Part of a small language model's weights.
Size: 13 layers, vocabulary 6739, 4.3M parameters.
Architecture: LayerNorm before each block, biases on query, key and value, untied embeddings.
Training: a variant of SOAP for these matrices, 115M tokens, 3501 steps.
Each number is 200 + 20 x the weight over its row's rms, rounded and kept within 0 to 999. Layers, rows and columns count from 0. The size before them is the row's rms in percent of the matrix's.

# up: layer 9 MLP up, 512x128, rms 0.145, rows 427-453, columns 0-127
# down: layer 9 MLP down (transposed), 512x128, rms 0.225, rows 427-453, columns 0-127
up427,097,231,224,195,231,216,190,209,178,224,176,156,191,187,219,229,203,184,204,227,202,206,201,192,215,199,211,196,197,178,181,171,226,201,194,226,219,219,177,217,239,189,225,196,165,200,180,197,201,175,203,198,215,186,205,173,207,238,237,190,165,178,196,235,208,196,238,198,179,202,208,200,194,182,206,195,209,218,200,218,220,176,205,147,223,221,210,188,220,227,213,182,192,159,207,189,209,188,219,183,221,201,205,214,197,194,174,202,218,227,169,181,188,215,218,199,237,216,226,176,198,180,157,189,201,209,181,222,246
down427,089,180,225,192,200,185,182,218,226,194,165,173,195,212,202,190,183,210,225,202,164,207,204,201,227,196,194,201,187,217,199,176,174,197,183,176,171,193,207,184,189,200,194,238,207,181,198,198,215,257,163,234,197,222,233,211,227,186,192,185,246,212,199,188,199,220,208,222,191,214,193,250,151,206,165,219,178,177,179,199,211,202,216,241,205,193,187,208,197,186,203,213,217,201,233,229,190,235,206,197,164,172,182,187,209,162,189,221,217,161,191,167,216,208,186,202,216,215,188,212,209,200,210,217,193,170,190,199,199
up428,103,230,223,187,225,258,187,202,212,247,171,188,160,179,183,174,196,240,201,180,173,201,208,227,197,185,198,203,194,211,193,187,214,212,211,203,197,144,208,213,199,181,233,206,255,203,206,215,204,176,177,201,185,179,215,173,180,211,155,193,190,186,189,215,202,233,201,169,175,192,201,185,190,190,207,202,219,211,200,207,210,176,236,186,227,190,211,214,173,189,219,207,203,232,197,203,205,185,185,221,183,225,234,210,212,210,170,211,218,179,193,215,230,157,230,203,218,203,206,211,199,199,180,211,189,222,190,190,192
down428,095,228,175,196,180,221,184,184,200,231,178,205,197,180,183,212,220,196,230,175,212,206,216,182,194,201,185,202,186,223,185,212,233,213,198,220,237,211,207,210,195,198,224,181,209,198,186,195,203,155,182,186,197,169,215,190,175,167,205,204,205,199,193,227,205,216,195,240,200,200,176,173,200,217,237,241,194,198,184,211,189,216,177,180,207,200,175,199,220,165,223,194,238,207,208,157,185,180,207,146,212,189,170,206,205,215,195,207,228,254,201,214,195,163,179,168,177,157,178,195,215,170,205,209,209,206,203,218,208
up429,103,201,198,214,232,158,207,210,145,208,224,203,188,200,199,191,219,230,204,210,224,216,202,208,204,157,182,217,204,184,227,160,215,213,194,185,222,209,198,183,203,202,186,209,183,183,231,217,161,178,169,209,218,201,184,260,212,189,188,182,181,214,210,183,209,204,195,197,184,224,211,175,197,183,199,203,188,198,178,234,186,211,209,186,190,209,196,200,191,232,216,185,172,208,237,192,208,184,211,193,235,244,205,180,223,232,165,223,192,210,194,195,193,199,205,228,199,220,190,182,149,199,157,171,213,188,194,173,215
down429,107,193,185,165,190,204,196,178,213,205,225,195,203,225,230,203,207,200,222,182,213,180,193,170,230,211,207,185,170,203,221,208,197,246,188,218,223,157,187,191,185,187,210,174,225,181,200,188,234,196,172,213,188,204,180,180,192,208,213,201,220,163,167,253,175,221,223,224,241,177,194,219,181,197,206,179,183,229,215,220,214,150,192,210,195,198,188,204,173,223,192,240,210,208,212,190,203,217,207,206,211,175,186,180,206,205,204,164,229,228,185,188,247,211,171,213,190,216,192,215,208,195,208,200,231,229,205,198,218
up430,098,214,154,219,193,241,200,220,203,205,213,211,215,227,179,185,226,207,179,205,205,197,225,191,170,185,212,223,199,198,151,189,185,202,224,182,167,220,216,176,206,196,184,190,217,240,223,162,197,205,216,232,199,204,195,157,177,215,200,170,150,180,186,197,178,206,221,206,182,225,204,189,212,200,185,220,214,179,217,200,200,201,234,198,185,222,183,194,173,207,199,219,219,178,182,191,164,192,210,158,202,170,206,193,186,194,222,206,237,203,155,232,214,210,206,200,207,204,197,216,212,157,182,227,229,183,196,192,209
down430,096,194,167,209,205,182,209,210,167,186,200,171,179,175,195,184,224,196,229,189,205,204,190,208,255,193,168,173,206,188,265,217,222,233,201,197,217,198,190,194,204,202,218,244,202,203,177,209,189,194,190,190,205,171,203,229,182,140,202,233,203,184,202,204,242,222,197,173,167,185,197,223,197,205,213,155,186,189,186,183,179,204,200,198,236,181,206,205,194,191,182,215,167,207,195,220,221,195,182,232,200,204,173,211,196,192,175,190,194,194,223,176,187,188,188,207,190,179,208,198,186,175,166,198,159,204,201,228,205
up431,104,245,208,199,213,245,173,208,206,244,198,196,200,158,192,213,191,207,208,195,183,203,172,220,216,239,206,197,177,191,218,180,208,214,213,213,221,188,212,201,234,177,158,189,204,175,209,221,188,193,204,204,205,212,253,168,192,181,191,178,161,215,175,216,186,193,201,202,178,215,226,207,230,166,180,179,253,192,153,231,225,187,224,183,195,234,202,219,192,202,205,206,205,176,195,185,211,206,209,189,188,209,207,197,246,179,231,194,176,227,191,205,203,227,198,208,196,212,197,204,202,206,211,197,178,226,186,192,212
down431,111,161,198,218,216,213,207,210,167,214,184,196,212,193,210,235,170,179,211,157,178,197,169,196,241,196,201,200,196,174,186,237,193,187,190,209,204,203,198,189,219,212,210,220,222,230,203,215,170,176,188,225,231,206,247,186,193,185,220,208,178,178,228,206,218,215,191,166,175,219,222,189,198,198,218,196,203,200,206,188,226,151,224,219,179,236,208,206,186,185,234,223,235,198,218,188,190,196,179,205,165,202,186,231,206,223,215,188,191,181,232,259,206,205,184,182,211,212,218,188,194,185,177,179,210,211,209,203,194
up432,107,229,215,215,227,204,204,228,218,219,207,175,209,226,195,204,209,216,231,196,213,185,198,253,201,203,179,201,203,197,210,187,219,240,226,197,196,185,200,209,173,180,202,198,203,201,159,221,244,207,182,224,193,191,222,217,173,162,152,221,178,212,202,205,199,202,203,208,212,202,193,209,207,194,185,226,206,209,208,219,184,184,192,233,220,228,199,190,204,189,219,183,218,191,209,223,183,226,234,175,213,186,243,162,219,240,228,200,183,185,208,200,181,180,192,193,159,206,209,182,162,199,205,204,179,180,143,180,201
down432,104,207,181,193,212,152,183,164,162,197,205,184,172,207,202,204,198,247,172,182,176,195,176,231,206,210,200,228,181,222,191,185,226,201,202,173,172,189,199,223,195,207,172,221,209,217,235,198,216,197,172,231,211,211,188,161,189,169,224,201,187,190,192,196,176,218,247,204,199,215,208,163,181,218,207,177,239,204,222,206,226,203,195,191,171,206,210,185,184,164,159,180,160,215,208,191,174,233,186,188,205,195,189,200,207,164,205,197,215,198,190,205,221,222,222,215,235,209,214,205,202,198,206,206,237,220,207,199,188
up433,107,196,203,183,188,159,192,208,245,216,223,163,188,207,190,213,206,209,184,191,213,225,236,193,188,173,217,246,213,208,230,219,186,203,155,230,211,223,179,194,215,183,194,168,200,190,181,177,208,163,195,209,206,194,209,152,211,190,174,209,211,189,215,229,216,226,202,191,183,187,223,214,179,199,185,194,213,165,189,200,196,198,182,190,167,198,206,192,174,207,230,212,188,179,216,225,215,199,218,181,201,239,225,169,184,214,208,233,192,182,202,240,183,200,234,154,200,174,199,205,193,227,228,203,214,187,199,168,198
down433,103,229,182,197,198,175,202,211,196,191,200,230,191,178,225,225,211,195,212,213,235,186,203,181,184,180,185,169,189,187,175,210,223,183,215,226,209,193,216,183,192,207,211,206,240,196,198,213,207,249,211,236,195,194,161,249,197,189,225,218,199,173,209,177,197,189,211,227,260,204,225,194,212,208,211,214,188,219,249,214,202,221,175,182,239,206,228,216,215,225,174,192,213,204,189,196,175,188,196,231,191,176,148,206,164,200,183,195,190,224,214,211,220,179,193,208,203,220,189,210,188,207,197,182,193,241,214,215,192
up434,101,204,184,206,220,183,235,223,228,212,192,162,213,238,157,254,164,203,208,137,198,195,207,204,186,218,203,204,182,167,190,211,228,199,213,184,204,201,184,218,194,197,210,205,206,216,206,202,205,222,232,200,169,219,179,188,183,186,173,159,171,202,195,198,221,182,201,225,213,225,198,234,192,181,193,200,220,217,190,182,172,213,209,194,221,221,197,218,182,229,213,226,233,152,207,194,195,199,218,190,188,199,186,227,177,212,212,218,192,170,186,236,184,207,222,189,229,202,180,202,202,228,195,199,200,183,215,232,192
down434,105,199,214,202,178,181,208,232,193,180,211,196,194,180,184,203,210,178,205,238,219,193,188,210,181,167,188,201,212,202,199,221,208,173,229,201,221,217,185,201,222,195,183,227,147,159,214,216,220,214,191,236,243,188,218,213,195,212,194,197,208,196,200,167,184,180,179,188,186,209,195,217,202,217,197,172,180,187,185,168,205,216,162,191,205,201,218,181,219,163,251,187,213,213,210,186,213,166,231,234,212,217,183,184,210,165,163,181,179,187,203,240,219,211,189,213,185,196,207,203,214,217,205,227,246,222,221,217,222
up435,103,187,237,217,186,238,180,205,195,219,177,199,184,206,247,234,201,198,205,209,205,197,172,202,203,222,209,225,215,175,202,200,192,214,225,210,179,202,205,145,161,211,247,199,160,168,200,220,205,173,194,227,221,204,198,208,198,229,232,166,186,165,186,228,158,226,191,201,196,211,207,249,196,179,223,208,210,191,193,201,213,200,194,208,208,222,205,188,206,205,183,176,225,218,236,187,197,157,194,209,191,201,170,148,210,208,224,213,191,201,194,181,193,219,225,194,198,193,188,203,210,206,212,201,175,179,204,185,192
down435,096,232,195,185,182,196,203,225,200,204,212,226,211,203,193,189,149,193,184,194,224,206,160,210,230,203,203,210,224,219,167,200,227,228,204,186,205,171,186,199,208,183,192,197,176,184,203,178,222,232,230,157,222,207,156,203,195,204,202,224,183,221,181,181,234,221,181,227,242,243,202,194,193,201,211,209,191,191,217,196,217,230,188,188,204,203,224,199,205,186,233,239,184,208,188,220,180,211,178,156,186,201,232,207,189,174,199,202,229,191,184,195,234,208,192,211,216,206,203,216,226,173,181,235,180,178,174,197,178
up436,103,184,206,200,181,201,224,194,214,195,242,218,223,195,211,193,224,181,185,171,202,237,205,193,187,192,192,196,178,190,178,233,168,223,198,233,184,239,203,199,171,181,231,206,197,187,165,227,184,215,162,181,207,194,170,183,210,202,173,208,195,231,207,210,211,152,240,213,201,206,207,215,174,215,189,223,167,228,222,248,194,224,209,171,208,183,215,188,162,223,204,187,184,227,188,175,192,228,204,203,207,244,201,161,188,210,187,195,218,186,194,198,174,219,205,167,206,202,176,191,198,186,209,185,226,202,190,191,190
down436,102,226,200,183,239,173,210,169,208,205,211,193,177,197,201,202,198,223,183,172,221,202,178,152,173,185,206,200,188,197,164,175,197,176,236,196,190,180,172,171,213,198,188,188,204,160,189,201,198,182,201,187,147,220,201,225,190,244,206,186,215,193,237,159,194,187,232,238,197,207,216,179,201,216,218,178,209,175,205,222,196,209,144,201,212,188,200,201,192,181,214,221,200,205,224,212,174,223,195,197,221,201,221,197,206,211,191,195,242,197,210,218,234,186,194,222,176,174,200,199,196,226,214,201,204,232,221,176,213
up437,107,182,196,204,231,223,181,228,200,198,237,224,178,200,162,207,197,226,201,220,196,211,174,207,163,251,171,197,183,216,226,214,195,189,235,171,193,186,173,232,193,196,201,208,169,225,213,177,161,151,230,205,202,176,202,167,180,188,207,177,203,194,206,219,216,196,217,216,198,205,226,218,241,191,194,190,193,186,186,154,212,195,204,226,218,214,184,210,197,225,215,199,186,193,205,217,183,209,185,178,206,183,181,206,224,181,225,218,180,159,209,211,181,213,179,225,179,211,233,208,197,189,196,198,161,203,215,198,171
down437,104,174,162,230,245,183,223,175,188,198,204,163,235,180,206,218,201,199,209,200,208,224,186,208,227,196,217,218,185,188,180,219,188,208,196,178,185,165,212,185,226,199,200,238,222,204,224,211,195,207,200,176,196,225,181,178,205,211,217,210,184,239,196,197,223,180,202,239,177,212,220,203,207,176,168,205,169,227,180,193,214,167,157,196,239,208,166,234,182,167,201,226,206,225,225,204,195,210,171,204,182,209,194,187,188,223,208,186,206,170,209,174,226,175,200,244,211,215,185,201,208,198,219,221,191,196,192,185,221
up438,102,198,219,214,207,239,191,224,208,216,207,181,211,197,195,175,221,180,223,189,205,186,211,194,185,188,197,194,186,206,161,217,249,191,215,166,213,210,182,179,207,182,197,179,188,214,200,200,200,201,190,171,216,188,216,217,173,140,178,225,221,224,232,214,195,178,228,228,200,189,169,189,187,222,197,204,197,207,180,191,204,202,181,205,186,215,198,174,194,201,200,219,180,166,166,188,215,172,167,175,196,246,178,235,194,181,192,229,200,163,213,210,156,213,239,210,225,174,202,200,210,172,192,218,216,213,181,223,220
down438,098,208,210,161,210,207,236,169,178,203,218,185,163,195,165,206,207,202,192,205,216,194,230,167,169,227,191,205,237,226,199,207,178,214,205,189,202,214,174,159,217,210,217,191,199,206,219,175,216,203,189,201,212,219,212,223,213,213,231,202,234,190,207,172,201,166,195,213,224,239,225,217,187,227,191,237,189,188,195,232,194,165,215,237,199,195,201,206,194,162,208,177,179,212,195,170,210,233,216,213,214,182,204,195,225,164,220,169,188,176,210,163,189,174,200,204,204,207,246,208,185,220,196,224,201,213,212,205,189
up439,105,218,171,197,166,192,198,217,169,175,195,232,188,190,167,205,206,172,227,197,176,190,207,199,201,189,176,178,181,184,210,215,223,197,179,203,150,215,178,207,200,207,248,180,189,219,190,239,190,183,189,201,236,192,192,214,169,218,215,198,212,211,176,222,195,209,215,241,214,212,209,225,199,200,227,223,172,256,189,196,185,211,186,229,149,164,200,205,195,209,191,183,201,223,205,197,212,175,210,184,210,210,206,231,214,206,155,190,197,207,198,231,182,204,179,214,182,200,219,194,204,155,185,186,206,211,191,168,195
down439,098,173,206,197,196,210,162,218,205,198,193,236,174,156,191,192,216,231,217,165,203,185,149,189,207,186,210,208,220,199,221,209,196,219,212,178,182,179,182,197,184,230,204,183,216,190,170,168,202,181,238,198,166,164,197,195,189,186,197,216,206,218,221,218,213,204,209,200,179,204,208,209,208,217,182,172,197,243,199,191,230,186,232,181,222,185,209,208,153,225,228,183,212,218,218,163,184,204,204,217,193,248,192,203,184,208,211,160,195,223,218,212,197,211,223,191,208,233,215,222,221,232,183,192,186,169,203,184,201
up440,094,223,186,212,213,199,220,241,202,183,203,202,242,224,208,183,181,206,195,167,232,212,208,207,155,189,175,203,208,205,205,185,180,190,230,211,219,188,209,189,200,205,212,189,233,228,198,220,183,191,204,199,227,212,184,160,224,202,192,173,206,171,190,165,218,208,177,162,221,181,188,211,180,184,187,195,213,172,190,197,214,215,188,155,195,171,177,216,201,198,209,229,220,186,208,222,171,237,185,210,249,182,188,218,190,212,170,190,199,199,190,181,227,203,224,241,184,194,221,185,210,188,197,154,176,199,191,232,180
down440,105,211,225,206,198,180,231,184,200,194,226,223,225,264,189,174,191,190,243,187,220,185,199,180,191,197,212,198,171,186,180,166,205,212,245,192,178,205,193,184,212,200,179,209,152,229,211,205,248,211,188,226,169,193,185,218,212,187,177,217,216,234,192,199,205,178,212,185,196,193,200,229,241,200,188,206,199,195,220,180,205,212,207,186,186,203,194,207,224,196,216,200,204,199,214,185,212,198,178,201,171,190,229,188,197,180,184,239,216,220,220,222,191,220,223,218,183,189,199,213,223,195,180,214,227,246,153,200,225
up441,101,189,192,165,208,166,215,212,186,184,185,196,187,179,186,175,197,177,226,194,190,205,201,201,179,209,192,213,175,219,215,200,192,202,217,204,219,195,182,212,216,193,186,217,211,171,190,241,165,230,207,193,224,155,191,178,223,210,201,198,216,195,164,186,188,212,197,195,212,221,219,206,178,208,186,203,187,185,195,186,200,233,184,217,212,220,196,225,194,211,186,196,189,165,247,222,182,202,189,258,201,236,212,184,202,196,171,192,161,175,210,201,174,193,213,196,177,201,245,259,192,198,169,236,163,212,226,185,202
down441,092,191,158,199,210,216,208,207,169,224,227,192,185,209,182,217,234,232,192,197,195,170,177,159,220,168,190,190,226,192,183,203,205,188,215,202,221,188,210,195,211,207,199,252,221,196,190,206,239,151,200,206,173,222,181,196,226,223,187,178,223,171,195,179,188,190,188,178,168,186,167,222,218,217,196,224,230,186,200,194,189,210,200,191,207,197,195,202,162,211,213,224,221,192,205,193,234,203,222,224,203,212,198,205,205,183,209,197,160,210,213,193,210,218,193,162,202,212,184,168,177,223,207,227,242,210,174,162,174
up442,104,195,198,241,184,187,229,214,182,215,173,197,194,149,176,210,229,219,196,205,218,220,217,184,207,204,188,198,221,225,203,204,180,177,227,259,179,219,183,208,188,208,241,221,199,201,201,178,181,195,186,194,220,188,229,223,173,201,214,168,173,203,212,218,160,222,178,176,169,187,227,217,192,191,212,196,162,198,218,218,175,209,191,170,208,207,188,170,175,211,178,226,218,160,203,215,173,201,196,186,246,192,163,204,209,223,207,186,206,219,208,217,212,196,229,214,191,187,189,210,184,216,199,181,225,198,190,213,228
down442,104,210,202,198,225,215,226,177,217,190,224,201,205,224,189,167,178,208,226,222,217,187,207,237,212,168,198,215,189,217,191,212,238,223,186,149,212,186,214,210,237,167,204,204,223,197,202,204,203,210,196,177,205,255,165,181,214,196,213,206,247,221,213,212,243,195,231,209,199,223,213,180,198,220,191,241,175,218,150,184,191,215,214,200,194,211,248,223,203,201,194,200,175,183,181,209,181,193,218,230,192,205,227,196,183,195,201,227,178,193,195,228,197,213,179,185,224,223,210,204,205,207,204,165,207,201,220,194,206
up443,088,218,178,204,216,204,225,225,188,197,205,190,193,213,173,226,220,174,216,180,209,168,195,176,176,197,167,188,199,193,166,226,247,204,198,223,165,189,187,213,185,157,195,228,190,193,198,216,168,156,193,216,181,242,195,198,204,222,188,218,191,203,174,202,200,200,197,239,205,188,234,197,187,171,205,189,223,172,187,197,195,184,213,217,221,184,213,213,190,238,221,207,198,197,197,238,192,192,196,180,195,205,207,165,200,187,204,237,196,170,195,201,157,159,199,173,232,194,203,192,205,184,217,214,209,155,176,182,175
down443,101,218,206,210,212,194,213,201,215,221,209,188,182,191,188,173,202,205,190,208,163,198,221,221,176,188,229,230,218,202,208,207,240,185,199,165,183,238,225,235,208,179,194,221,198,164,203,194,204,178,188,215,221,168,199,193,209,179,227,192,204,195,196,193,183,196,200,183,191,194,200,173,190,196,166,175,189,220,204,212,203,208,218,198,176,195,197,212,212,213,215,211,195,210,208,217,181,182,210,201,231,175,200,261,171,210,154,176,177,177,208,179,260,181,237,187,211,191,182,205,183,161,238,187,196,252,193,205,213
up444,081,215,205,208,216,195,193,218,195,229,179,199,215,162,212,200,188,186,179,186,175,220,186,216,172,198,190,220,196,190,175,182,189,212,188,211,203,218,183,189,215,210,194,214,208,215,205,183,189,200,203,187,200,174,253,159,240,189,195,208,212,212,223,199,167,208,186,233,218,180,186,215,185,162,204,183,204,207,204,171,179,197,200,217,178,146,223,238,216,154,177,162,220,219,210,205,186,182,205,195,207,197,212,175,208,181,146,170,227,180,212,231,196,163,184,233,190,225,215,224,213,179,197,178,185,182,196,205,186
down444,080,218,215,221,183,214,208,194,195,172,206,226,151,201,189,233,199,206,215,195,220,186,244,195,201,221,201,169,203,205,222,181,201,189,205,189,200,192,218,170,205,176,196,194,171,205,180,181,239,221,209,179,158,214,186,214,176,184,202,181,229,234,192,179,221,187,196,207,194,191,172,250,191,229,190,199,167,206,197,225,204,219,193,236,224,255,198,199,222,220,178,248,195,198,174,227,201,207,195,221,156,220,197,210,184,190,223,195,220,224,191,169,182,213,207,199,198,171,165,189,184,196,183,191,203,217,203,195,187
up445,101,206,239,260,200,176,178,203,195,183,208,208,198,183,187,221,193,208,189,222,195,207,217,227,184,193,217,198,176,201,187,199,158,213,193,181,182,137,197,199,197,230,223,192,211,192,188,197,216,196,176,176,209,222,198,212,196,193,183,197,191,232,214,187,178,200,181,180,196,215,176,186,210,209,175,179,239,196,201,165,192,221,195,199,214,208,219,195,190,225,168,221,219,192,202,206,219,174,210,193,181,221,155,193,172,196,194,169,234,193,182,188,203,179,243,182,176,193,170,162,215,233,251,196,185,185,182,198,204
down445,094,213,147,178,216,181,219,211,168,185,160,194,187,207,200,209,206,184,166,206,199,180,201,215,188,205,184,195,221,176,212,166,235,211,196,187,204,213,196,204,193,249,179,245,198,206,198,203,183,174,213,200,199,209,214,197,219,185,228,198,199,197,197,241,215,184,218,166,180,197,175,186,179,188,200,212,230,191,208,179,201,203,186,228,203,199,201,213,189,191,195,199,186,207,222,192,182,214,205,208,226,207,199,227,178,200,193,150,200,207,255,236,238,186,186,192,252,260,211,201,224,215,212,220,218,187,213,194,198
up446,095,215,180,237,225,183,178,216,221,192,213,214,193,195,152,218,178,195,189,191,212,200,235,204,204,196,201,199,202,245,218,189,189,205,200,186,191,220,188,193,185,236,205,212,191,184,229,195,211,197,179,207,214,215,193,182,168,184,197,201,199,202,212,207,203,196,181,181,226,168,190,164,212,205,210,159,184,168,160,185,199,209,186,214,190,190,201,201,216,220,170,227,206,195,174,191,212,221,201,234,240,216,202,199,256,180,207,210,181,173,178,206,165,198,248,215,211,220,233,225,225,229,196,185,224,197,234,170,177
down446,093,211,213,198,192,229,191,190,216,211,204,183,200,187,174,206,201,186,218,165,178,195,197,209,204,196,207,176,223,165,184,198,231,176,152,226,205,221,209,231,196,229,204,197,200,195,196,227,211,179,251,227,176,172,228,194,217,216,171,224,215,223,259,200,178,180,189,225,191,213,187,164,218,222,234,236,187,207,171,216,197,190,177,205,197,189,169,233,217,219,222,198,200,202,176,225,212,153,191,180,201,189,181,196,182,226,225,198,209,223,211,215,191,173,187,172,185,198,194,180,217,178,217,211,197,188,194,187,214
up447,100,168,195,205,197,212,221,198,230,216,190,159,185,204,197,206,204,192,189,177,209,210,212,191,174,203,231,194,259,181,200,251,200,220,214,217,189,183,151,199,220,210,216,200,203,170,200,173,224,168,202,186,205,177,230,202,183,218,167,212,219,236,224,191,228,206,209,187,172,204,212,187,182,210,215,171,204,212,169,154,185,201,199,185,202,162,179,191,195,232,216,200,175,215,204,233,181,187,205,194,173,206,225,228,194,217,159,186,205,196,194,174,209,220,225,206,214,195,233,237,202,213,189,203,225,188,185,211,199
down447,095,161,197,217,221,188,224,181,175,198,184,171,224,207,207,167,197,224,197,202,166,193,167,205,204,207,160,190,185,202,195,148,168,177,202,206,222,204,197,230,208,186,199,178,215,210,204,201,163,204,179,199,210,163,192,178,204,181,236,187,183,192,206,234,224,204,194,225,255,193,198,184,212,181,151,191,200,189,218,217,212,188,206,206,204,205,227,173,208,180,218,176,199,228,202,192,198,173,214,197,224,185,156,186,233,216,181,226,184,178,217,217,194,190,227,214,213,226,206,172,175,182,215,184,192,213,169,207,203
up448,098,175,169,183,204,220,202,168,224,218,220,177,208,207,186,208,207,210,181,214,216,201,187,174,170,228,199,182,214,198,216,200,174,189,202,166,229,193,205,178,179,214,177,212,202,251,197,205,178,181,203,196,235,163,238,167,184,208,194,216,201,205,230,182,207,206,208,216,193,211,230,176,224,206,192,183,185,222,216,178,157,203,214,204,215,204,218,224,225,191,170,194,198,170,205,248,215,206,214,188,220,168,206,255,210,230,181,202,206,227,191,192,214,181,187,203,168,219,209,193,237,178,193,180,209,240,196,194,212
down448,097,204,210,231,180,181,178,232,221,193,207,204,182,219,192,178,169,186,184,193,199,169,204,176,214,216,180,220,198,186,154,187,221,210,197,205,195,215,188,212,192,190,230,239,186,191,157,186,192,206,186,168,188,196,191,200,193,215,183,228,233,227,179,228,165,174,172,204,212,200,174,206,174,190,223,210,185,194,177,186,213,199,199,192,211,219,220,215,209,190,225,176,177,233,211,215,188,202,179,206,163,226,224,161,190,202,229,209,218,197,197,167,204,199,243,181,169,205,166,188,143,217,191,204,193,178,190,220,217
up449,097,181,231,210,216,196,187,225,184,211,197,165,212,181,208,204,204,203,213,175,198,219,194,193,194,192,210,199,235,230,204,179,230,215,217,187,192,166,203,239,249,210,216,194,177,208,183,198,184,193,183,192,174,216,217,161,200,195,208,220,190,212,170,184,185,174,217,201,204,159,201,197,154,212,228,206,182,202,208,218,193,199,221,231,230,199,191,190,143,243,226,224,194,181,216,228,203,180,158,195,205,208,233,194,185,193,212,198,226,172,187,182,189,190,205,227,194,179,211,174,186,237,200,162,199,204,200,178,177
down449,098,179,191,193,171,209,193,209,201,202,177,209,224,201,194,192,219,227,199,202,195,186,217,189,168,221,192,217,197,203,204,259,224,178,205,209,206,222,214,166,186,192,205,247,209,168,185,217,176,249,211,187,209,191,204,210,176,186,194,210,168,199,203,186,190,206,241,141,221,189,190,208,223,223,187,191,233,211,210,219,209,201,215,167,166,196,213,209,173,174,222,188,235,182,224,168,202,216,193,231,188,221,223,177,205,192,190,231,216,179,203,226,221,203,203,212,181,229,188,222,198,202,187,215,222,154,192,213,213
up450,110,220,180,166,222,215,235,206,228,205,222,187,197,176,203,184,204,189,211,209,172,201,220,233,225,178,164,171,192,162,180,196,166,195,202,202,160,179,209,199,190,166,212,194,186,180,205,229,181,217,169,188,201,191,195,195,198,180,178,190,166,233,184,164,197,140,202,199,171,230,206,202,193,225,218,225,226,184,187,172,214,210,202,220,214,234,220,164,205,176,220,183,199,185,224,220,206,213,204,205,197,204,176,211,165,200,186,182,212,199,205,226,189,211,211,211,206,201,234,205,219,220,228,231,184,202,224,225,191
down450,111,218,192,180,182,209,187,169,163,186,168,209,198,218,169,219,206,216,175,198,192,236,212,194,209,190,207,182,199,218,194,205,186,191,233,211,211,204,165,215,237,209,183,181,218,208,217,192,208,157,185,179,198,177,202,187,198,230,194,195,216,172,222,217,200,162,197,182,221,193,183,188,202,191,210,212,211,204,229,212,215,151,240,188,233,179,182,216,236,213,199,228,227,186,221,191,201,230,235,185,190,216,216,195,212,210,205,231,222,208,152,176,211,180,206,201,196,194,215,208,218,181,216,207,161,159,228,226,228
up451,111,206,162,165,196,213,192,215,221,213,186,201,208,216,180,253,180,223,196,186,193,220,206,187,192,177,206,214,185,212,220,205,238,195,188,174,158,192,191,180,199,202,205,213,195,173,205,222,175,205,191,221,216,206,175,220,194,233,184,199,185,190,231,219,209,208,223,243,214,190,197,186,180,210,190,200,221,194,217,185,189,193,202,167,243,223,223,205,186,189,166,167,191,192,192,217,190,197,227,202,211,220,184,229,200,198,208,188,195,154,214,187,200,199,232,189,198,188,191,211,212,211,157,237,197,170,176,259,241
down451,106,191,192,179,183,208,253,167,177,194,219,164,174,191,191,192,191,218,174,210,234,200,182,203,191,216,206,181,192,193,220,201,197,192,234,199,210,193,163,236,169,188,178,200,245,185,166,208,194,173,201,216,164,201,183,187,204,160,172,186,175,202,186,200,213,188,180,193,192,152,185,193,198,206,224,203,206,188,139,220,215,164,186,179,230,211,181,194,199,208,209,208,208,229,231,211,179,210,179,198,188,214,207,211,205,219,179,177,219,209,213,194,178,196,199,185,196,230,210,200,182,192,161,241,197,227,215,205,214
up452,090,213,217,225,183,213,229,200,190,218,153,195,210,219,185,213,230,182,208,205,206,157,191,230,170,216,204,159,211,209,186,208,175,200,185,183,185,189,188,187,201,161,200,184,154,223,214,204,216,204,209,210,191,184,210,225,215,210,161,197,169,174,194,135,192,182,185,220,197,219,217,205,229,189,190,218,179,200,237,194,189,217,200,194,178,185,194,214,183,213,204,195,225,201,205,195,233,235,193,205,222,181,206,228,238,214,231,213,181,196,198,223,222,203,186,243,212,169,180,180,215,195,198,206,193,200,161,178,180
down452,091,220,204,232,220,188,229,213,211,205,223,236,206,223,189,176,175,179,191,226,179,192,192,193,215,225,207,185,193,204,192,198,223,177,183,165,194,210,224,205,197,176,188,200,215,169,186,183,201,215,238,215,178,230,195,195,248,219,223,190,169,194,222,151,200,206,230,194,186,204,194,175,205,129,188,210,220,212,199,188,186,173,225,204,181,213,176,185,218,177,161,218,200,205,226,240,226,170,216,201,190,192,187,187,220,198,203,215,192,214,185,193,213,199,192,199,184,190,182,174,193,215,212,216,224,212,167,186,160
up453,098,177,189,222,182,224,236,205,215,243,215,202,198,222,215,209,174,199,228,138,234,191,171,230,183,198,181,216,206,197,220,192,181,161,209,201,197,167,202,178,175,229,193,204,166,229,211,183,204,230,201,178,184,203,229,204,151,195,147,226,171,228,197,198,190,203,211,223,218,168,212,202,207,180,212,208,216,195,192,203,208,211,203,214,184,205,201,220,187,192,234,144,193,192,195,211,215,220,200,178,191,188,172,208,176,219,212,192,203,192,211,223,156,189,210,206,213,187,214,198,193,182,218,200,195,215,217,186,184
down453,094,177,191,204,182,167,157,200,180,192,188,216,168,164,187,202,197,205,209,233,152,192,248,174,208,218,216,192,172,201,172,214,181,205,204,173,184,252,175,185,198,200,201,216,206,204,190,223,237,206,224,187,207,195,224,229,202,218,192,191,192,174,203,171,223,218,181,193,184,215,202,191,178,192,201,205,194,167,189,221,168,187,196,183,193,176,202,220,196,163,174,194,212,180,199,181,175,177,179,197,205,170,202,201,227,168,182,198,212,168,175,186,234,181,195,182,186,215,202,215,171,227,222,242,185,196,183,204,216